{
  "n_layer": 15,
  "d_model": 256,
  "n_head": 6,
  "n_kv_head": 6,
  "head_dim": 64,
  "d_mlp": 1280,
  "vocab_size": 5919,
  "activation": "squared_relu",
  "norm": "layernorm",
  "norm_place": "pre",
  "norm_eps": 1e-06,
  "positions": "rope",
  "rope_base": 10000.0,
  "rope_fraction": 1.0,
  "qk_norm": true,
  "attn_scale": 0.202,
  "bias": "none",
  "tie_embeddings": "early",
  "parallel_block": false,
  "extras": ["some layers without attention", "local attention windows", "paired heads", "gated attention", "exclusive self-attention", "value embeddings", "hashed n-gram embeddings", "a smear gate", "an embedding shortcut", "learned residual scales", "capped logits"],
  "init": "normal",
  "init_std_qkv": 0.0294,
  "init_std_o": 0.00438,
  "init_std_up": 0.0294,
  "init_std_down": 0.0024,
  "optimizer": "muon_variant",
  "lr": 0.00832,
  "lr_mult_up": 1.09,
  "lr_mult_down": 2.0,
  "beta1": 0.93,
  "lr_head": 0.00954,
  "warmup_steps": 0,
  "schedule": "wsd",
  "decay_fraction": 0.655,
  "decay_shape": "pow",
  "final_lr_fraction": 0.0,
  "batch_tokens": 32768,
  "seq_len": 1024,
  "doc_mask": true,
  "train_tokens": 262900000,
  "steps": 8024,
  "dataset": "wikipedia_en"
}
Each number is 200 + 20 x the weight over its row's rms, rounded and kept within 0 to 999. Layers, rows and columns count from 0. The size before them is the row's rms in percent of the matrix's.

# up: layer 9 MLP up, 1280x256, rms 0.151, rows 197-209, columns 128-255
# down: layer 9 MLP down (transposed), 1280x256, rms 0.118, rows 197-208, columns 128-255
up197,106,201,208,206,251,195,188,174,223,164,219,175,164,193,205,227,206,206,202,189,218,193,207,211,188,202,222,185,206,209,232,206,173,215,215,222,191,212,214,183,196,247,192,181,181,179,175,230,213,203,160,186,184,184,191,182,160,240,180,201,198,202,203,175,179,186,160,200,215,208,220,238,244,224,213,201,189,199,207,213,201,193,211,218,187,192,213,213,213,236,206,178,170,219,170,193,187,184,196,180,222,215,212,129,178,191,197,167,223,207,204,165,227,192,227,195,216,184,192,180,171,189,232,204,196,221,189,219,207
down197,102,195,187,214,201,187,185,196,205,230,199,203,196,217,217,169,192,199,193,172,257,186,219,190,197,187,222,218,227,206,220,209,185,172,175,200,177,167,238,216,186,191,223,181,203,194,190,203,197,230,175,168,147,213,198,191,228,221,181,175,193,200,250,177,177,173,203,204,150,215,217,200,186,208,181,206,198,225,241,208,205,182,183,191,221,210,221,201,221,214,199,188,174,236,193,186,178,202,168,222,204,151,241,259,169,194,201,232,204,190,193,255,196,189,197,174,192,217,193,194,204,193,198,200,191,191,213,219,168
up198,118,185,207,251,181,202,210,189,182,197,198,194,219,231,185,200,210,208,178,208,205,178,200,217,209,193,215,180,199,219,209,218,211,161,190,190,225,202,194,186,206,195,228,209,177,212,230,226,186,200,231,182,203,213,191,221,215,223,182,214,191,219,211,196,193,213,203,192,169,215,214,182,191,202,220,129,202,181,203,182,192,198,206,213,217,173,196,199,176,177,210,189,193,186,220,183,220,202,227,234,197,175,231,207,211,203,190,217,190,183,210,202,197,197,173,201,218,208,216,200,189,185,201,108,221,182,192,203,198
down198,107,199,198,193,201,216,198,167,206,211,199,202,191,199,212,212,204,186,191,226,229,186,202,213,205,224,214,191,194,211,197,188,235,180,202,193,208,198,182,208,193,229,159,170,213,197,206,201,201,214,167,169,226,226,199,215,211,190,171,174,175,203,217,198,177,210,188,191,202,191,222,208,195,226,218,192,220,209,264,191,230,196,208,233,204,190,206,207,167,172,195,184,166,191,215,196,192,195,194,206,220,165,218,228,215,239,189,192,218,201,238,205,204,169,218,190,173,196,208,203,223,225,201,189,180,192,177,193,173
up199,098,210,250,183,173,187,178,196,201,208,178,221,196,195,209,190,196,229,211,207,198,198,220,242,180,217,171,185,188,176,233,225,206,201,254,246,215,184,193,189,239,185,210,249,158,157,202,192,225,194,206,189,173,180,229,185,199,179,181,192,202,205,192,220,214,207,229,207,212,206,192,180,204,179,262,179,202,223,204,167,221,194,209,207,188,209,203,196,191,212,191,178,188,181,171,220,189,206,175,206,199,172,200,172,216,190,203,175,215,208,201,210,240,203,199,224,178,198,189,197,200,172,251,171,202,198,190,201,193
down199,097,220,206,212,181,186,213,184,163,218,200,200,206,220,204,227,180,227,204,203,216,209,230,230,240,199,193,185,183,182,193,185,209,206,171,196,238,172,212,206,241,201,219,218,170,181,185,191,203,211,157,188,228,209,193,233,188,212,222,198,196,180,192,211,198,184,183,181,239,224,197,220,243,203,218,184,195,233,171,169,226,207,196,201,233,181,209,204,224,209,162,219,160,173,189,173,186,181,217,163,208,203,215,227,209,189,179,151,160,186,202,190,197,200,187,198,182,201,211,200,192,186,194,216,188,197,197,178,178
up200,106,221,210,190,224,205,196,222,229,208,192,171,206,193,199,196,188,211,211,196,201,186,248,212,220,188,176,220,221,164,209,208,137,221,193,220,198,191,206,212,205,196,184,233,211,198,201,185,186,173,208,212,194,197,179,196,218,228,189,192,176,207,198,198,192,243,208,185,165,206,200,186,164,212,188,153,199,182,172,200,225,239,169,188,187,197,182,174,197,179,196,206,206,192,169,195,231,183,195,188,188,193,185,185,187,215,186,237,189,197,226,217,214,157,224,189,185,206,195,241,207,198,212,190,198,235,227,240,211
down200,099,202,206,180,219,221,205,217,254,184,205,174,215,204,217,183,223,232,197,222,188,188,200,225,229,200,201,207,171,190,160,196,173,178,215,204,199,199,175,205,189,210,137,184,234,193,186,177,205,197,196,204,192,239,234,205,206,184,202,191,188,217,215,201,221,180,195,187,202,218,208,183,223,229,200,175,223,170,203,208,206,192,227,221,216,226,215,208,207,218,171,199,223,234,214,183,191,168,194,231,172,177,216,194,224,191,213,201,192,198,186,209,214,187,231,229,177,232,213,213,179,191,192,210,183,163,174,206,178
up201,098,187,167,190,199,193,157,201,203,199,227,160,214,199,205,211,188,194,203,196,208,225,220,184,216,191,216,194,207,202,188,210,198,203,225,173,204,186,221,182,198,220,183,246,200,220,219,234,189,204,201,180,231,197,204,224,191,185,227,215,200,186,160,202,221,190,207,185,227,172,206,253,226,209,234,153,196,225,201,220,204,186,192,228,181,198,175,166,212,179,192,183,203,187,209,178,222,225,232,204,213,205,149,216,165,199,221,198,190,213,205,225,168,216,200,228,209,198,222,207,189,235,234,182,210,198,193,201,198
down201,090,190,176,180,197,200,211,185,215,208,201,185,182,181,227,239,187,193,214,185,229,181,214,213,232,179,184,186,213,220,213,205,231,207,161,214,214,200,190,177,208,165,209,191,214,163,186,190,172,214,171,165,206,196,195,226,196,184,211,230,206,193,206,216,210,206,180,150,218,254,237,203,203,196,173,191,164,206,236,218,193,182,200,209,205,216,168,176,214,221,221,198,194,222,200,177,194,181,199,203,208,170,193,212,190,206,169,182,174,197,203,170,177,222,182,211,212,204,182,219,170,193,229,185,190,227,210,160,192
up202,091,183,202,239,216,202,223,209,228,192,219,194,214,209,239,221,185,204,194,192,221,214,149,181,225,178,220,182,226,197,209,184,207,194,186,168,202,189,223,189,207,207,200,178,160,221,181,208,233,225,183,179,242,219,212,201,192,177,172,199,154,202,235,190,213,198,212,203,197,195,209,200,209,197,194,211,175,205,206,232,222,154,198,173,227,230,232,172,216,213,200,223,214,169,196,205,218,208,200,161,168,189,183,170,228,180,195,222,224,202,205,191,192,223,195,225,222,167,182,219,217,204,190,167,234,181,201,149,203
down202,090,200,215,193,187,185,222,203,211,203,179,226,195,188,218,240,188,213,211,185,191,196,190,209,184,166,181,188,194,183,230,180,202,224,210,177,206,180,191,213,188,213,257,198,197,249,190,193,228,234,187,214,216,197,200,199,226,204,177,200,209,192,222,213,190,239,198,208,212,257,253,179,202,219,209,175,221,186,179,178,200,188,172,201,188,204,223,214,175,191,200,196,175,192,193,173,183,209,196,178,199,199,192,190,212,178,188,221,203,214,170,215,186,217,173,212,195,237,208,168,191,163,165,197,203,166,248,214,204
up203,113,214,199,194,214,173,181,206,210,229,220,170,203,204,211,212,217,187,211,194,195,201,206,195,179,201,213,209,217,218,231,183,205,171,188,210,188,196,181,203,192,234,207,198,198,193,219,198,210,214,211,221,223,194,175,211,192,178,190,181,219,190,199,227,212,211,208,191,163,181,206,186,187,178,186,217,236,233,200,208,189,216,234,201,216,178,186,192,208,220,179,200,201,195,196,229,197,188,230,225,195,225,213,224,190,196,192,209,166,203,146,222,208,200,175,171,192,181,198,189,203,189,185,211,200,247,206,212,200
down203,109,195,179,176,250,192,180,230,189,254,189,185,237,177,203,207,190,220,216,236,178,174,237,206,210,199,190,188,193,226,202,189,242,188,219,198,201,197,161,190,198,210,187,228,181,174,218,234,228,198,189,177,189,195,161,206,199,175,151,205,177,198,207,236,217,200,206,201,222,174,213,221,208,194,190,183,210,177,194,221,226,183,183,204,247,189,238,188,210,190,200,222,197,185,216,195,211,221,215,193,239,212,211,217,166,217,205,212,195,192,201,168,175,178,195,175,204,204,196,220,202,178,176,173,155,224,204,197,203
up204,087,191,184,205,179,205,197,197,191,188,177,199,191,174,207,204,204,176,208,232,223,191,235,183,206,198,207,222,181,213,202,227,210,199,228,184,206,186,221,214,201,185,214,148,169,237,177,229,169,204,177,206,196,214,205,193,219,182,185,183,227,197,227,197,206,197,207,229,204,230,203,227,192,202,235,207,195,186,207,236,200,219,248,203,262,215,183,196,202,194,199,177,240,193,192,201,228,200,189,173,170,179,217,185,183,172,215,195,190,164,218,210,205,165,185,188,198,177,198,192,203,223,233,210,201,213,210,191,226
down204,091,225,231,198,194,169,206,180,195,182,212,203,228,185,157,198,202,190,211,198,151,202,185,226,204,193,227,168,217,197,214,208,201,187,183,196,175,211,240,210,239,170,200,197,176,203,199,204,203,203,210,236,186,176,184,224,226,216,189,181,185,198,209,207,243,206,170,211,176,169,188,184,216,202,192,226,197,217,200,165,188,229,157,171,190,193,198,183,199,197,229,234,165,214,178,215,195,203,193,236,186,201,263,185,224,206,210,204,176,146,203,234,204,231,224,144,165,179,203,182,233,213,195,206,210,233,171,214,202
up205,103,247,223,208,197,199,210,213,227,251,177,206,178,191,201,210,209,219,176,184,196,196,212,223,232,177,184,223,216,225,174,186,171,236,218,174,211,211,216,157,196,197,171,190,194,174,213,171,209,197,182,182,200,198,213,195,230,247,181,226,190,192,191,201,219,222,244,170,212,228,186,200,175,174,199,205,192,203,180,174,171,239,182,121,191,203,203,178,217,193,180,184,200,192,159,208,223,202,239,194,223,201,200,199,205,217,170,226,196,220,203,162,216,213,206,172,211,203,204,230,226,197,195,184,189,224,220,219,197
down205,110,222,189,196,186,233,193,173,238,180,154,223,202,243,219,244,202,181,212,199,217,193,195,166,234,236,168,226,213,219,200,196,176,241,240,220,211,220,216,190,238,198,221,224,231,202,232,212,213,163,222,184,182,218,160,183,211,216,184,209,220,206,250,212,195,209,198,180,214,207,219,153,202,196,195,196,198,200,160,202,202,209,211,167,208,199,226,217,229,193,198,188,168,195,158,181,202,241,175,198,172,226,206,181,178,219,223,223,182,193,191,183,168,190,240,216,209,191,235,168,219,190,189,177,200,213,173,188,218
up206,099,185,197,161,194,191,236,152,146,232,203,243,233,188,217,170,213,204,201,208,210,191,205,190,186,188,251,211,202,194,207,198,186,150,209,209,195,193,203,232,202,219,221,213,176,208,189,179,208,212,182,184,178,213,195,191,230,209,204,214,204,172,201,214,181,174,217,195,168,242,211,205,179,173,200,232,212,223,186,206,202,220,215,179,202,166,230,180,179,197,217,217,222,203,217,200,218,241,212,199,200,209,177,199,233,183,198,191,222,186,198,195,187,209,203,218,196,237,239,197,193,208,195,198,181,243,222,210,210
down206,102,203,226,178,219,194,175,190,187,207,199,227,179,209,193,244,224,204,166,190,182,208,187,162,196,222,185,263,180,175,215,194,184,202,217,191,142,210,204,250,191,200,213,224,195,186,175,208,230,194,174,230,217,210,178,172,233,191,197,218,201,164,207,201,210,180,195,217,195,184,179,177,214,213,177,203,167,182,164,200,200,202,221,203,147,214,194,199,200,217,214,201,214,218,212,210,154,177,188,209,223,207,215,230,188,198,184,196,193,196,199,218,170,172,199,239,210,183,188,190,226,198,179,224,198,190,189,200,202
up207,096,221,238,192,191,196,203,208,172,186,196,179,235,209,217,257,205,198,185,185,188,207,186,179,212,187,213,208,175,207,219,201,217,147,214,195,194,212,198,206,162,207,185,197,210,218,228,221,200,201,255,184,235,228,149,223,168,168,221,211,232,190,201,198,187,203,198,200,175,201,172,191,189,232,179,205,183,221,220,199,176,186,195,199,160,195,197,183,208,235,218,210,218,192,192,189,188,219,199,219,168,206,228,229,202,203,220,189,183,228,196,190,195,170,172,245,211,203,209,189,184,238,186,199,222,209,187,212,238
down207,101,185,219,182,197,196,206,193,205,176,177,237,244,160,177,193,166,225,216,232,208,200,186,209,203,213,222,194,206,191,193,232,185,196,166,159,237,200,178,185,179,211,196,192,169,210,214,240,241,219,206,219,177,216,198,195,229,165,199,207,206,174,167,194,208,208,206,170,187,188,175,238,198,188,240,220,213,169,242,205,216,212,199,204,203,228,198,205,206,209,220,192,211,195,193,200,216,213,218,199,164,178,186,194,212,174,189,199,213,210,194,194,193,193,158,181,165,179,205,196,193,198,214,185,202,219,201,201,215
up208,123,190,179,197,191,183,197,218,201,210,176,184,214,177,192,195,201,171,179,204,180,195,210,197,186,191,200,228,263,203,177,173,172,162,195,195,177,202,177,221,201,159,207,198,191,209,163,226,181,183,199,203,202,194,196,221,183,188,197,213,207,230,188,218,199,216,192,215,229,212,241,220,203,177,212,192,216,240,212,195,210,219,228,201,216,213,216,195,217,242,203,194,196,190,183,193,259,225,196,200,161,182,213,133,210,210,183,201,219,208,182,196,202,187,221,217,187,201,180,213,211,207,163,183,270,188,191,203,179
down208,114,202,168,226,178,216,193,201,200,206,238,205,199,210,179,218,204,165,182,210,204,228,194,198,192,185,216,205,209,195,150,186,231,163,233,198,212,189,204,187,229,205,182,197,201,223,181,197,194,197,203,197,212,190,195,235,203,234,182,247,227,183,190,226,214,220,196,206,219,190,178,187,217,175,212,214,189,261,162,204,197,210,178,176,206,216,222,187,237,270,186,158,210,213,216,192,182,212,184,183,172,202,207,185,211,191,199,199,187,202,181,202,187,160,173,202,224,229,214,165,184,233,188,194,249,188,193,217,178
up209,104,201,172,213,221,212,192,195,191,193,273,216,178,198,206,217,185,201,198,215,205,215,207,212,193,189,186,199,174,225,180,224,196,200,215,176,216,162,228,175,219,199,203,184,180,190,168,216,187,176,241,183,228,228,191,195,216,207,170,210,182,231,233,173,205,221,213,180,164,218,202,242,168,227,193,190,198,213,220,188,216,197,191,191,209,177,205,234,206,217,208,193,184,147,200,204,205,199,206,184,206,209,189,170,180,213,175,207,210,175,208,181,163,221,194,222,200,213,200,201,190,201,180,166,199,218,182,202,234